Each number is 128 + 24 x the weight over its row's rms, rounded and kept within 0 to 255. Layers, rows and columns count from 0. Numbers have three digits each. The size before them is the row's rms in percent of the matrix's.

# o: layer 6 attention output (transposed), 384x384, rms 0.124, rows 60-95, columns 320-383
# v: layer 6 attention value, 384x384, rms 0.136, rows 61-96, columns 320-383
# q: layer 6 attention query, 384x384, rms 0.113, rows 64-127, columns 320-383
# k: layer 6 attention key, 384x384, rms 0.116, rows 64-127, columns 320-383
o60 097:160147165154121116142122151184130143155127127114123159141073098150129119106108113088090123115117094104117153138149112139169086150074153136116116168112099068121108168129121084114095130132163145
v61 090:113148101082164112113128127102150139184130109153113079156089107161140118129152105078145095124127129151146151119159159156121110146139114160089162130120095111097158117080124107161140129098139120
o61 087:135115162149068122159120148141109141116164116131133144119167098123122102162148088139157150113130113114132142144120153114113142130111152133126126180166161124168067111151103145149109104135165103
v62 094:137126122141130137155117138122119150157133159125184116120122120141116139104126098140166141090111099123125097090156126094158116163140158116107125113085135140116142147136153134136108129080124126
o62 094:124099108121102133074116118118130102126160106134116175106134140084152127117100133127089134174121122133141157105113121162108150122130112096113144133145132091146112098119130095124168155144115106
v63 088:130164069158148098152159148107155103145112082118139152112110112172143167131129172110151079094137146108121166134134160146126119113128113075154127163086153130129128115135162150122092140123123073
o63 092:092130157123108120146129097153121149158127120148109124100136140102069098138121086141118210138117114170119114124113099155129111133129093135159124124191106102089159132182125123086140122089101148
q64 087:131207095074116176146153113108141180158085103144109105107154099086130143120138121088133087148114145161144162124158143148151158123148100118125137135144111138133099182111112098106103131145132127
k64 085:124132145109131099125106127119154114077107075125101137159128108134135153143096129155161153090140125109131184114115091131114131115143120133144119103114142102132154121145127154146141131149106102
q65 080:115156146142129094119123138109139140153182095119177129146130119128122122106160134101117150119106157156158160115117128108115145107103128123110137085171085071134148153108115145127124098065122118
k65 072:145110105145181100096086126081121113140112098167140147136093109117180143142105126154136119170175110117114126156123117105159167115155110105131135126130117128074103186138125129127082139146166110
q66 089:148149153102143109128148142129117132146115085125122103102168145094157144124124131173133159136111127112098137147136162166100148118103133123150070116153122124151077140124140151134161137157147129
k66 086:145124139161108141162099114087140140107152136078143120136124118128099088117132121132107129142130144136159085083130115131123127162130147132052113087083134155099123190123099135132087098122087156
q67 081:093137104149138184158148157127115132131132135140149098092140112103108092136142108142113135170103141144155122130130108136113129120153127140129131084119151109131140151119165116083134111164132089
k67 089:136105118096169127077119149170167137140130119182084131147108117139127164098092111153116119120103108158109125162147098168139112114156118149104126142167159083188128121154127124153119125101125195
q68 080:116129090150153132110140168148090105093099133130148170139086112146100090122157201118145138074160121159143129180106121091132097114099101164145141129168080109138135121083152137163135094130158143
k68 078:165155133133169172107107137145165152127160105126131111152158108164168154134096131108101090195122121111149140120135091143138119125135140161087136092142095095126076143139110163126109137104156144
q69 084:158109117124116084113138160142129123128097121143130144108117148136160172138124064160124124155152105127152123180114130124135194095118100131123139098156138140125126140095095134133159096141094129
k69 090:096128101132106156174171116142162091182142164153150096099139119098111110124137118120136109130125127100121128120140159113167099126092122116137148158110123130150149100116153106128119138181159104
q70 084:083201121161107155138148148115139154133149128123119160144141117120137130145133123169104142140122114164157148156129134142169153147114137160121167089124170122149141070131095113133090116073079094
k70 090:125113117098117102156136193141097150112094055151131124140121102131093125092099142148125110104139141126141124146085159116128118120124088094160115166126129130120099141121102096117126153159102122
q71 083:115127155097124122133137130125113111116117101139101104112153104117178153144143079118137132109143133129140146152148110164137155163142127126099147113111138104102098119101150120154127160148126134
k71 089:164157143160099114155116095113123106121074104123157136166132144111105138071128147183142128188105119144110146148113151164080114063098093139154151094100137137144121124137105144153167104068107103
q72 086:151157126102160164140106104134105129134159132131137153136113096171120160120148143073167115097119076180170126173135115081144106062107112095161109117144111114140121107112155107174086156135119118
k72 084:097130120128125122145115090136094159159154105159117164160153143145168121215130159123095133155134166137144132090108145147188106199106156165109130138125102154118093125097128147110115145140187097
q73 086:147109083108145118145100176131154117124087132092105121128121114176113146093125118124121129084123102149164145156131101152097105154080108138107099094143136106151108095072165110111145140068104113
k73 087:156126141149110124143086116143157137171159108142117106090127148126101126140104123120113159160095159109128095118132077128123110129161136122098110108119099133148142153182119126101099134168094128
q74 085:126103095077124112146113129135113136128141143157132144121082130146107132138138126105146116118131104138116157108106099173142142131159127121106109119112127126118159152119146124158111164166126148
k74 091:114157091134099149115079125119153097135113159158127104172104135119136068124082135135109129111180153085115165123143186094106121114110115130112128115174147154114109137109149140110169143149109079
q75 080:137122160134101171135128121143149092149086121120134128190125148167120092169149127116149115175124121147129162123125137113153136121131150079167107125126122167131142178112127129110116154181162156
k75 092:195137143076139107134135137118151134145155139127110138115120152092146130105094128133151112119104132131153097099105092123144123107115121152096101123148177137167116121108060143109150122131115090
q76 087:124121118110111087126087072167162090160116134129118101154114144145124074140160121106129125123129136166144101075108103083114120156146137071133110170138153145079192105143119121160097174100069124
k76 088:151091114164088149172151107166112118154073108151141169132092134133103101137153138095116149142084140121110121094168133162166153116123130091156107130104116119157158135112156119118150174092138114
q77 087:148116110131123129121113152162163150140153060122127103151138134134121154141079107145108121111124136153098116156092164110131124098126126126104172100122115159144104117135130091117113100139162116
k77 089:138124118126137092090130170145103166166117083137115148106110145117151139167155092105117137119113147106114110116149151128130164141162115100138071139142156126124105170095129155136143123184100142
q78 078:114152130134151165088148106133101149129125180135135112086081138143162089101177123133135141145127128104054170141155113151148132125132078133146127085142117069138154142095161157139089144115049128
k78 086:123160109110075107144123138170145133134141130081140161128126157157112166127127098135163133113176132119150091203125118091153121143131111131145137148115100125090103075140080133082157094122166121
q79 088:102110166105116133085146163155111142105132135140166125143111082157129150117123130114121155143126117154115158121113125158140184117185135142136117104123129123093122182102118136144119136110177144
k79 085:119074147120130140143120137152156082140129116076118093131132103122130086098157096075114127148126117135139127112140146088070121079117087099092159118092118152106127119128138164114148129126143117
q80 091:114157078123183123123142128136130159079101144167104166165138105158133152125105087138134095159147154127117158143177128108145096144164133144125144107156112136140146137152120126122102083163113119
k80 095:156089142123111142159126116153113114090132166063110133078125104139101138144094113137132149113088105080123129099127192155151148100111149099114129134146145134155117095133148103139090135091097166
q81 085:086156114153095105147116126119136124137119136140113094175135148099133112162136137133114163128127077145130093151110094098137134128155126137136176153121131136079085131130087128151117097169170148
k81 086:125139121121142129147148127152137108098129088152168105151100129132186146111114127138104127107144136139138154138134111138111094130120173143167166138109121172182131096147113113140113122139132096
q82 086:150122150128114171134102137133087114095122127113148126103107120164106140137162136158082069136101091131160089133098133132121125116123185112140138151149124106110147092128124087151153136175164162
k82 096:125125150132190083126126162112095116149139147100083131164071100160109157101133121129072160115126111148113170096109157130100184126175117137107140132152132095134129154138088167145163145100116132
q83 087:132111126143140136130165142107141143087114099136132129068188197109119091112116140129123107128145140100116152109131131093077120127076142116123166109142164171142134111081130162131122119101144122
k83 090:070122158108158144077118093106120159161108108154152160107093106124129162116105133149129147129108111188106127083117145111142150135160122122131132095146134128126185089118138083166133085099132109
q84 083:122110178135134144108076130117125105120153111139147111108148120140136127101128139160137109157173126136178094134141085113190142142168094098106101154131107074101117104140118119160126144134113101
k84 091:122161112151117101115120121118132148160133164132057090147169132189103148108124123090115105115076140115094156112148131114143113130140171100101130098177112150146156129169134100163102126061137068
q85 092:104113105126027116137130154103092145120142118153117151133117122097128142101113155121115124134149091175102090108101139113124122114153140142110108095100116119085128137142130125114117139096169143
k85 088:119112171135107115134163118103091116110123148129158120160126157176112168137103148098150160121142119106134160137120158178082120101156081092111107119186097133145153151150117162149118090183115107
q86 090:141163106140162145131130130133131124147118148128127112178183125186115112083127094115143123120118138132099140116137121152110140119133186131127148160114118135135138109116094111149128161133126152
k86 097:076122144139131094123123136113121167154142131123137137095125162123121135115064097155110167157119138133125118091140106102111131113123159136129090139133115139158118111142119113113147143100153132
q87 091:195067129161128116147123113114115135135158116113131085161119082168125110109163103125126153130140145123141157134108148131160142121108137115091141143114141142172154126137134144135130121089091112
k87 090:124152132099112082133129091127105109098170132128110117111106121048150184142075154136169159135102090150159169136116102068161149138129068117144122151138145128148152152137100123132190103140153091
q88 087:150130143179196166171111176112129162117129141137086106080123114095110125101120110111088120120109069154113146105111134129112097080136129136154092149118142101166143094125124125067103143132108123
k88 104:157099168162037091124115127075121091141145142135129130145174119134089127102095125162124167125160160139193124144132114138132149144130116105104135178104121137111111151110111163093116124098133104
q89 090:107098132102120113099133133138144086100125114154128126121087128149132095161110173128086116197112115141166119126095142137124094129107113170123189114104112108113153117114141155140135116135136117
k89 088:088135153125170170167106123110110128088115159134121162175119112145147124132142120078136133080094114133118150144177145171131117124126113124172141154109144101142107113127109141149138120140131106
q90 091:141152082165110110127105133164184121156105106144141116120114112103146093135139150109117126154108129151166107107118161121162139115111161106134147132145145176148092075091126097094110130097142119
k90 091:148113153123137161141140127152150137094149143114124056111141130150117108125162146100134134072156147144097153143171112106082109100148135089138150153096143143125156153153152106145153149130139102
q91 088:126138129126192108157133148136098170100142151117143129093117128143152115109097124128140135113123115118135127118150094142144123138154151131116128123118143113140092128165120159139094104109131139
k91 092:145145123158061140102157133111122117129115125151114109111145129140114136154179098094133130138123101088100100116134163146160124166151148147093108125146154128101137094190144152124146119133129120
q92 086:141146174137110128156169134118141161130172108126149136119131131137144157068121166184139145102109100107088122078137072104123126077130095165149144125092071145115104147124153103116186164144140148
k92 097:071145212111120093136078137110146117126094103137123128113144144117139113103092121105145128154167167181151137154087142149137129145140126149130094131125115110142122131175108109081127164085123102
q93 097:141069167165102137147141135129098119126122112132120169115139073182122126161167175092114091146147157098125069157170129085131102168097125118108131106119151132128128133124134168127119150133145107
k93 093:132159130117108137148119130143192134078123163095094105168100180118140113104089110117138130116151084139164160094115129160110103104123141163143122094125113140127097169198110124149149111142144177
q94 090:133106161103140134127172163124150118168125114103103097146130130108167140138121123113106117092111092109166131134129131111108128153116125138086163148134109147159110130155125162144135071110099139
k94 095:099115114160143119074110157151167144105178120137140109082122096129122139135138106097123115076149103097128157117094093110129127151109141128153159116153161122128130123119126147152162113195159160
q95 089:136114123125165088113182165112103081144092119158136081130096115070140151146132187157161156075146182125161121121138185132120121117143126200115160137095106154104164093122151138134122107143130120
k95 089:105148109130142126144114143078159147111130160138140096138150113139130096126129162127120078116175144139144128169136093125120113145138127149154142105096135165123095165159135087135122154147149096
q96 091:112127102160124159146088075156135153103146142100161127159074142137198136132140072173120090142132115135149150085136131120163086135139179130151109121130094162124089136102132100112130143133154111
k96 092:152173158135123133132133093138092128120112100144116070105143097154101165121142149147113154134114137123129162116114129124130132142115093148115138122103156104131103133131139101120174129107129110
q97 087:106129134125100146122125135137131102139161152086161110096137122175105118135126138133097098155079123115147129091126129138100097135115131118113137187107133118104111146090139143117133129171130119
k97 091:142128170162149141198100146148115146139117126169124119125109105121116133143144125113151116091121087157074116156123093105145135155160131115165097098106163114138164137123172106129116147103084120
q98 094:144124129160158132133094105155082134132139133099108136131113160141047141095136134132109124141126150124144068170151138098112108159149168093129120136137145178136138080163123123157116163138142125
k98 095:147154122136163139105123134114085148114138112156122151128111170120131114114083120102127170119091152120129139143112114106131174123076119165125109148127166149143145132094139170125093176145110127
q99 089:110054113132134121131128094121114155146156125172111067145126113130095103135154105155150158184084118095160150137109119102136147148142114120113138111131102151107162113107168128140124134131133118
k99 090:152132121125091129099124150124149105121118155170124131164185138165146121116096166147150136116128133148129115117143157150123152137095163093138115129111092139130113106131141155114110135142119124
q100 090:173132155174111180114121143171068125124148144145165162126132121076110094147137124160151150139151138117189121140112124159119112123120155095148165123123157149133080102118119173114150116094105111
k100 096:129111092127113110086127123139103125126105137129157109111160159158129145126107152145138120124119128117127123117084139158149132139141130185137116137176173128154102118149160100141109146095123153
q101 091:113146086114138139124143129136129119155085145142092113169078141109120120151153174121108142144090114161137135121127150115132091122146136131071096116160138103078129122067132104103134133107110107
k101 096:138121139101120138043149119095098128112213063104146171144141122178150121118138196176145165139124130134098146132152099127140185148081166135123118119094134127114138124144147138156153141084183109
q102 091:153138119115153118179153103114127114153203090100141112104112131153126125144125154135136113098101095112114128124128097179114124116103110113128174120174142155153122133146128131144096109104153138
k102 094:130158127175147141141205173132096082121132108135118142143130119125099173134158168136082091117169123138153138115138136097128167148125133113117130122137103135112122117109076111112142111146152135
q103 098:118106131120146151110128161130124154104123161120127119143105155162106117139157126082148126151149113110074105141128089155133096090145132135140136154114170114159123125093095133128132146109120164
k103 099:116123169150111120135119143108138120138126125101100158101097136091129128129092118123134116147127125125151101121097135075122138103145170122121089114054122153087151082150154085105092115085145111
q104 095:169089128160125174115084156147130139129128151146141098123119154139086131134142101118150168130151136132096112115128141158141126155159116129141105127177163119159105128159118152094094135136104157
k104 090:153159115160126168107142138109103130092148161125149144126130149082149134153089116126117102153107161150118112131150120127150148132112161118117135109180112153120140130132152167119151131073130137
q105 089:111123123110100101135091114136087125138106119126167122142136119096164143151132124108123144134146163167146150151119142085152136115130119161111126114120094144126141146121109158132119139152157113
k105 091:162134091166140116118117095151098178163175156146173154105141161082127146157127109094153151163132117098090105138137071123097173133113139164148169084129156119129149116134088121166122107103070110
q106 092:101126122107160114133100135164131170129137138109160107139088147108100143143130115168071094076157081144144156148115126146105095087129109133120121142076126150085127091108114110122137101117115111
k106 095:137168158138141126148119147115115163145120132120094138106137106108058125186105125129152142179157126140130140098119131104151104121120122173146148153124109171117108143098163110121132116141116163
q107 087:122098161119092147141150116135131109144148120162123171148107118101146125117096139131112113144137141112106156101126161149101113151121120118144098102181140073119110164144121130166121096149105120
k107 098:102131132117185132101153153094113126124124125104150105133107159145133150083121115172087142129127138155107144157124146129138114132138191121129134115122117119151129148120127138133118189089136151
q108 090:163097163101184115160092092125135142115104117119141089132095135118130118142129152155114103086159138139097135144136102150146144141115109153161117122128086112113138155134077158143088136118170167
k108 094:145151143139115132106103165128102116157154118118101135131100123140108115107189118104110156104153105159124153109116117146113124134158144135120171132172108120098131117114156186112126142131108090
q109 096:126214116106179126151117101130125140129107167145142161177117139114139143127128084143111151101103147111127164124134129126153120168086140158122165122105104140108107137143156140128097136155152120
k109 100:112135116146123134120108150124126146140122163163077109138138148104105096142149171129094119119106096119165130074104157114090110133132133116115144132136138128088159102069148125128186126127144118
q110 090:122075133069153108111121086163115130122128090129139142162127093148072129120139101144142149106139136143140154084124158120094109119091177109100137090113114132160181163147128158144087127100116141
k110 095:177180141145079144160134106144123105117137114105157139121157123112114128128099132098127090112133131119166145163126167129151130126115109124090126093114122141116101118091100140160129124135124146
q111 092:110127137120140127114147124088164172134103129127116127118126122124110096132096132098113111144082133096128148099142130201128132101145137149121114122119046070139109095149133112155097189182134151
k111 094:115138135122078147153135177157129154199116101122154115128103159131153171109144135130130121134170107153131134137146176065134142108113107112136142164082153137149161128130070117121159099127125145
q112 091:146141147158106103104108107126126143128091148167151146128122154129131136163120079116139114105120146120132131111120125133105154200185134116133139156128121131139154137156124155128175151182167125
k112 094:104145091118167095155130163154146126123114120166149135136149110113084169118123150179135087091159141165117114135135062101131100110114195128168150139124091121120155144097076133128129102104134111
q113 099:150165151086154152177133105168104124132112178151167115127147147103156133135164109142124129173147124126122135154126189133135086134126115131122118103121065131131163131114108130155103130141139132
k113 096:165111107105142137117133151114143157180134124107107089138139109135128123128128124125126129125139146164151158137142131116109137126171122075121116156128116100129101139115107106112152121169137078
q114 099:112124130150096169154156167140115169127136145131187137158136147106110107095092091175149094134125079107103145124116106125084109121136161110148172096151134100150140098132144124154134113133077127
k114 100:141125113120122079151149133115139103150076116102115191146115153136153098143076139115125200135091120116137130134154136153140124102109144181129132163144097111129140121115109146154093124128135120
q115 091:145129165120099118087175147117077095133127153122113116142108150110147094114133120141134140174102130137177065127132113150120126133101148089154120117118101170118087166113083140129146168127184119
k115 095:115142132088122124112126139147141120144113089164125115130133128094146144099129153170145114123128124191104121105144089132142136091104145101139123170170101122136147078115138110135141059115097192
q116 094:088142139114124131118104146167098143167143129121103155088109165135097157120128101071168121139115157136134180129128141139148090103153095093112074133134116119140142146121099152156125124071144089
k116 100:151166121130162095141102124137139152149130142062118165148140126102124128130161102123118087078138143138144159117149125097067161131115119131097157132161121119125146115147131158104127103169116101
q117 096:130140138142129139127111075135126131110099138140128124143118131120097116132149109122093137092120109099112105109102116120130147109094171116122105098120153145159109102120144145165107147119140117
k117 103:126090114162114146103137127094125134169155138160134117148128140143117133125122125128141163184128162097110136160135143164129105111165070098155096120081141146144093143070132090138176151087120128
q118 091:124110156148157145135141130158128120110140149114104112174148143088109137118111114150100154132101100143175083129112131118131139151126085085130116150126117153122118150122149085085181168134148103
k118 093:123145136158134133153092168144170114172114107120159119168100087176178115102122111153131115094136142090141144143138160108131180098167169119090136121113083119095114129145135142153137135136173128
q119 100:136125170176066120106114162112113133133136132103105119111132118164149154124092093114126144149163154160152171117162119131163131145094093133114180073132078124133158114153134127128145158138081120
k119 094:124140115096178137134107061141167148116132141145139111145125140116161121159101104137099133122125131118136181147063152142134093126121124106157118085167102141127144117165153118123141147077144159
q120 098:124109111127076091141133098117096117159097099137086132145104088136079122132113131113107143143109163073141126108095136122125125104144093137123103117180148161125147148117131135119131103083140162
k120 098:106161151141164146123111123161161145099136136132113107093162146083190138142113157154151123169103147169151112176098095160124122163109126135115163127137098132134128083150103138137115174102134141
q121 095:163099128114102115137161137122128084095120122088122126075125086107099127117144130181132146131117139096124164130122121133146176138106111086118081114107116113139123097090127135177100131158093141
k121 097:139116131129093105107125100176126118132112128114160106101143147115159150127157111134126140146091095119114115145130101143101112126155104147165127133132132149120132127095117089124109105153089171
q122 098:073124083149134135142108194131162098144120149088120119141099158146160118181133162118094096110066086178112164141116114142103118123159162135130122155141098162094124125164150103154114113105155121
k122 096:102135127073129117139114136127103143128108122127142121135118118136100171132098121125130119099088151118125192092097148130175125125156107120144092127082154127123150118115110131112129144159161165
q123 102:130161133095142168141112117160130107101117150128132101122159108124140143141119113120132112116144122098094133144126092132145136087089138092162111120122115122097138124160109174161155110157158143
k123 089:095103153152106117134140109108092160148098121153155150139102122097114117131085104103143210135124138070114152127083160083106148113144104143165150138113157111109098146133080105133172148149155135
q124 092:083125087148135154130163139112127152177095141129143136146112120130151089082118105113145156089176123114145117097142124139125162088115145118144161112165154095131106061161105110109150133144143139
k124 088:158149145117119076126078133111119125104189106124175096105139118100143125132149152099129142148131118120116107111122098130117162137126108120112157132117149107099141126148132162135161159128120147
q125 099:081104120137157114162139146134106127131163132128132130100145164150060113143109097175150142158195141139134111119114108141143147132113106149137139115129131138141143153110140133128129129126142121
k125 095:115155121153173152139117129155145102179083132115111126167106099087117128180115109170207138101149163125153134149121142124113127105155138134137143189100133131143099157100121146131096125141146122
q126 102:151133063126153130135116110114155144130145132160120132105096079102138123096123141104109125117103138149162157109155136111133138099093134130119143106106128087122083166113139091162150148154105125
k126 092:117173131132094124115132134118136105102104082110137095138164101139135148160069131171144104102166169131136135117146103127131171109125168105097117091138105134117145144175087128136141135125157108
q127 096:146114109098133141101166125112122088098104137094122148103153135171112164106143113117122125142073129119191139100127126112154145114184113066152124121202140107123106150150115131129121141170137146
k127 093:130110119131082155116107146105158117122148092138087113133143129104096111122115118150069100099099102151142101140091139110153140081135107114123121100140135138123155102115132088133144130092127121
v64 099:112121121121158134121122083109094109137137106122133171149085136155091092143143107108108123132134116167124081134135139158174126143124162165085121112112061135129116144114127109115118119086165133
o64 097:107147138138119154198127108116092113129127081136099149106110149108134131138106166147175112102144142143144071103132130125135144130087133165092118144107073135126133130127086145112153164102108123
v65 101:147118116134181114121102133121153089107134142103129131135103131093092124093078121158117139144142146105129171142128130120117145157153075122130116168158149131149106103144124097123105124102154122
o65 097:118112111135148128092140150130184142120132116143139144115111142107120150118133136153093122135135124143133125088123151130108183108130112089149091140155154143114146092152111108065088155142137106
v66 096:121133132101117119100142155133115127143181134145147146119084084091127126143118081097138127107122133130161174152135131104122121137107144120134096091113128150105100135089119120115143126087138128
o66 094:118133184131134133133123131121136134134112120171157155119121086127114116156094091162129130116129115152115187143148127104126114120127119130085144130121153146134105142146137142120135161112110102
v67 096:143109102125141099140136145115119115158175125162148143116120080116140123112134105153158176137115134120132101100119149151130168150146135109132095125119121135128133138107145154112108121088118110
o67 095:109149111119103123162159118132165115107076148143130105104150110120096136110122118126129163109119143109119119120114153150116135127131111099111132150154123093160086125139128104130187152138137099
v68 098:131156154108109129103162156186148089145128115197121166144117117098156114140150108106119128123158139128096157112127109070119143149094125102137146109112139122158106127132125154097131161096137120
o68 101:141143161135110126130115156117109133110169115147147116090141105118132120133114083103102123133083111169140147160135142075156086153079141120090155108075144147125116110111149158137173180140122130
v69 098:122122127126089139167116165129110151115105133109133101167117130139155114102143175115123123156120156104137159135110131133132101148168145099135134131078156122154120132170164138097142171131138107
o69 098:151149149104103146177152175174112171144108126130112166130114124130158116103153169108140183172090181090145135152099168125124095108128133103122151126098120150156119095139129162124141125085152119
v70 095:149124125140117158115157130127144114120158109126128098131119142136124107161097131156143145132096101122157095116127143137122130197155118106131145107143109165115126108155156154124100105127091173
o70 095:117133162126152132124179118096117138075141144146148109103120154131116143140128105169083090127143147181091106159138141177119166129103127067143183101160149148114164104125108162149117145131125148
v71 106:152138130141153122160077102111113137115139154124133083138144143120140153118154143156075142131110092097138150102131105147119175140093117142145144118152136105114131098101144123114117108149136135
o71 107:129162099142136171125133116166131141102116149103113089128118155146132108163170134150078109102137112109163117117138107149078146123145116094121130133167143145085105119120125100098133173158142105
v72 097:130112123132147114083109138154143102146101063143048132149124131149095129151145112150105141106104148124141129077122119101123165134121128155111152150133120150107109117137151159142128126120082087
o72 099:095153142088154121107066125125126093110134137140115156122150141149129128147111144072097123126138161081081132123114086122149157154119173124093127124131146160130141109142104117065132162122129154
v73 095:121129125092165126140084172123151146133125145098080156103134095141116084126121161137112118129131157123126128095137158103098129156101145109156163124163149077141132141117177169108133116109134144
o73 097:125093137124100121121113165098170132119138128132143172119104116135118140165152123131120127118090129118151129096138157173174130145111153125115149137086110081141149158123151091136126147111066114
v74 100:128168117135182153147142166113136138141110197175101092165115122124103084133120108151135171112122115088133155128128104065139119131121144111108099127117136187146114144116151126119129147132120135
o74 099:133066110106221123120161164116130178146172113164123108118147096161149120137104097170106116112136107103139142139139112103090131134093124101153125156114124173184102140141113108086150121114130171
v75 100:121121128125106143132092176165168119139128133147179109175112146124129137163138123141125133147115105120147124124106138157120112088162091108143133131083142122148153141104123067106151123141156124
o75 097:148127128167111132078134185131111120151132107099117171128109113170183143138171115130189088124189104145153154148148121126108185149134166103149136124118124139113134122135099103104146102127141141
v76 108:131132138146126140120141146131129145159084094130142126134124135130134104084108162115135102116137109140156134138128129123084139123099127172135114201088190151116142128134154090108130102146140125
o76 102:134111110153068089102162158131166137150113126118187141130136115144135108133103103111138113097146121128111147114142138122102101117109158169139136168119167168158156133126115083077133082138166182
v77 100:088070117136134109124138116112120060110133200161111141124141122133111122093166130089141121149122123120068099128146158118147141121128157125172097113095122082127134131113125124157135106192142116
o77 100:139142126139082129119098191111151111101135138148081102129113133119137123140109152169163170133132151148111149121191083141116168113111147174145139121088104134112145150172124114158099122078127139
v78 091:123135153136127089173157110120134132131148160119138147144126119121172122108154108145131134156109127133093078114147134128139108089162120118124130143111107132105140157115081139154168132184109117
o78 095:145115127088132113107123100162129151142156089102124127123103123156107135158147150148118131150102136120146121122138098134112102104132167131137110155128109166113115135150114124163177062119124118
v79 100:143101156130145120117107145137115154123147113135155141135112078118141113138093087131115111125158143135145170143099076091132130112079095164144121137124137151124103089155175145126167113101148162
o79 100:132091103117152116114126176094074137146162124161172166100106115178127140159174081131131112115133123126100125127118128105128107094090125130119128148106152173133177083108154114112156126122120100
v80 103:125155089153136135110149108175162093120137144123145163133119104135126103086110127103125133089127102163093116120081160137137146142141149148112140149163072121117115102109161168184121125163132075
o80 102:131139143125134142152104111104161108132126092110136151112147144096141134117085113151108125113125169162126146115099135155152151140127098150126137146137126119081102106109176146112159146133141156
v81 101:148105116165121097155113108113137156107111121149105150119144145118137130098097085137105151129106157133128115086159187129179105134089091158114141165130124124134076117171135140141131138154135139
o81 103:163104120182095120145128131126151146163171123138097131103115156139135098152173133093097154191072159159122106092115122129143153123120118141148114146127102112142110116146136126154103102141130144
v82 099:087123116166113188135113130115127111145155135144110139107109116159123121141139111090171119107124171112082121143117164153117132109117117129154127120112143104107173109117070108097116154083125124
o82 097:154100130129121142108117140139131107133116115120108098141113120109137160134135176142127097132127139149117144167118113105152146126114156157134143131143098138131160145109115109105114148106085132
v83 098:110158139109121101131096169142158136141137157140104147080136130158116129141082161115112110090133119138173186138124164143124156134142144090068118061198192136140127134132087083121099155118114125
o83 097:147131125118197184107107162108093156136116123147113099092158179116087137139120111052127152100104078146147153152118151128145149148121113108106141107115123099122150179126116100107119156118117156
v84 093:085154097158138115107173092126151167129118103112142095137168129100137197160119118164151130108144142142118131087161124114157132094124123153131140127147141139113116115132079180089153134072108123
o84 094:088099096122137136107156127125129133110116133129083069095157102073112153127127078138141124099121104137168121121144145110175088124124130143112149125145125123128110127103115154106136113096125136
v85 093:166154164112153088119157147154152188148143143101073185118122093151136164143177168133097159078148118138088147066140135136153122190170183128099112137128109135134137099126141129167130108079159111
o85 094:104118138132201099130175143146130161106136139080122107113115128139156180141145125125101171105136099136093123105060092127177084172134143128130103121119134171152117152148167127136120171137138095
v86 102:111175113166126090150134105165093151132144065116120099148139132109136152141169172120154078153139122151147155097148164136152129111117139126112143118166113123111139128120114128097131103151115140
o86 102:088142141162110123136102150103066124077161100103144101115167123136123115134140151131129083131114133132125120137111149116142117108144104076095166079132146131119106119122144121078110117130133151
v87 108:108158136121119106119098100189094138138132083116123111119147126095177161182139146165129126118162125104207147136115105134142147159115131160155118180133141157158096132107129132150154130156105135
o87 110:076118138111112146090126122113124161127151132086149141105137099104161108120138102126150133117119168122147159111107116108130117159133106102110111124123133120153116120125161141134080102103144105
v88 097:114150102159129129138091164123144151137144122161115113114121046143124161118129145142133146124099141118172122128134146138119129120137140113091144133074107099177084107146126124154112132129149141
o88 096:095138166158085118152128103143167128154150174140163123127105102149077142166169159076165169115121123137135132118130124135106153158111121121154168159137127096162097166143119122105115174134127105
v89 096:134116188116118131118156161140147103100124099115144151116131121157119133122132111146147105135124171186119114140105113083099181127160141160144128143114081136143118185150140099123152069140108118
o89 093:127133125088149139164122140126082113138137095142109123116116134121140116101160097133112128105086143143159135134137140145153161110083098200136160154106116127091152095110151111139148089131071121
v90 096:151140198105157143192110102141181123098142125143151137127131113111148178137116151138155105100116115095172141157141131115135146135165126137140144130148091129153137126126101157147181085141158111
o90 101:091096113148141098112096164107129146099131072101104141122136146136110151148118110160128099126107115105121120124133110136139143112136089127172084137136140123166120164143107152140156137115235120
v91 100:129129153125084152130130117138129129154134118111113132111177111113123107109142121128102115111121169123137102116094130146114141137104123128126174116103103141119134118113132137161133137162162103
o91 097:136121154085102100113098104135095094108119128127088136126137086147130152103075136087136103154077167140113111116131145124159164153111151147145121158130212130110135140128136098114157130154117155
v92 099:133134128137140116123123136118152131138131124160109128156129148150139127148095147110113079088114149082143127119118122112116138145125109125123176132139126115125113123132153111142112165115155142
o92 101:147126156137102101131172128072126111161146134117153129128109198147149125141108096117129115148163120115108141149171141144126159152135157117116141130101155121119148110093100122134153131165135090
v93 098:090098172122130129090133102108152124098153140153153157130117124085174103119119170146161116115150167138134108132128130125148162188104112147112088118107173118126091150142097143127175128138136094
o93 094:091122160107084103116102112117092095103121097129133149130120108135120145177107185143135115125087125134154135132124113127143179180140142177181128136096115107120127107158153126141140148125119123
v94 099:105127110134146086120157130128125109108108105115130115123145095129100138110098118103130089131120140100139156136126168168134175151135103141130159107146163121149152097175078101130130151148126098
o94 098:095127110130089144163127160155114137140123140100120114154073132110134154147120105191141103111148150114147121147168125135142103109138131124109129111155133127131133156157086112145131141118122128
v95 100:136117155085145110131139159104129130134120129110155102170093120112094132136142115176099147149123123124095070149125130111119152134119147150182128161105119159178170116116141110132153081157152143
o95 102:155143162115185134100146111106147150123073160131145159133139127136100118164103124162149151122148145127127133077149066108132130113117149170176085136090102129151140122175169129121128127177150097
v96 099:133139095158143137135121148104122114136133112122113110104172132126126133141122158095125096094091098168139133156106156141100109129145130140127097151125120110130121054109122133111102152117128076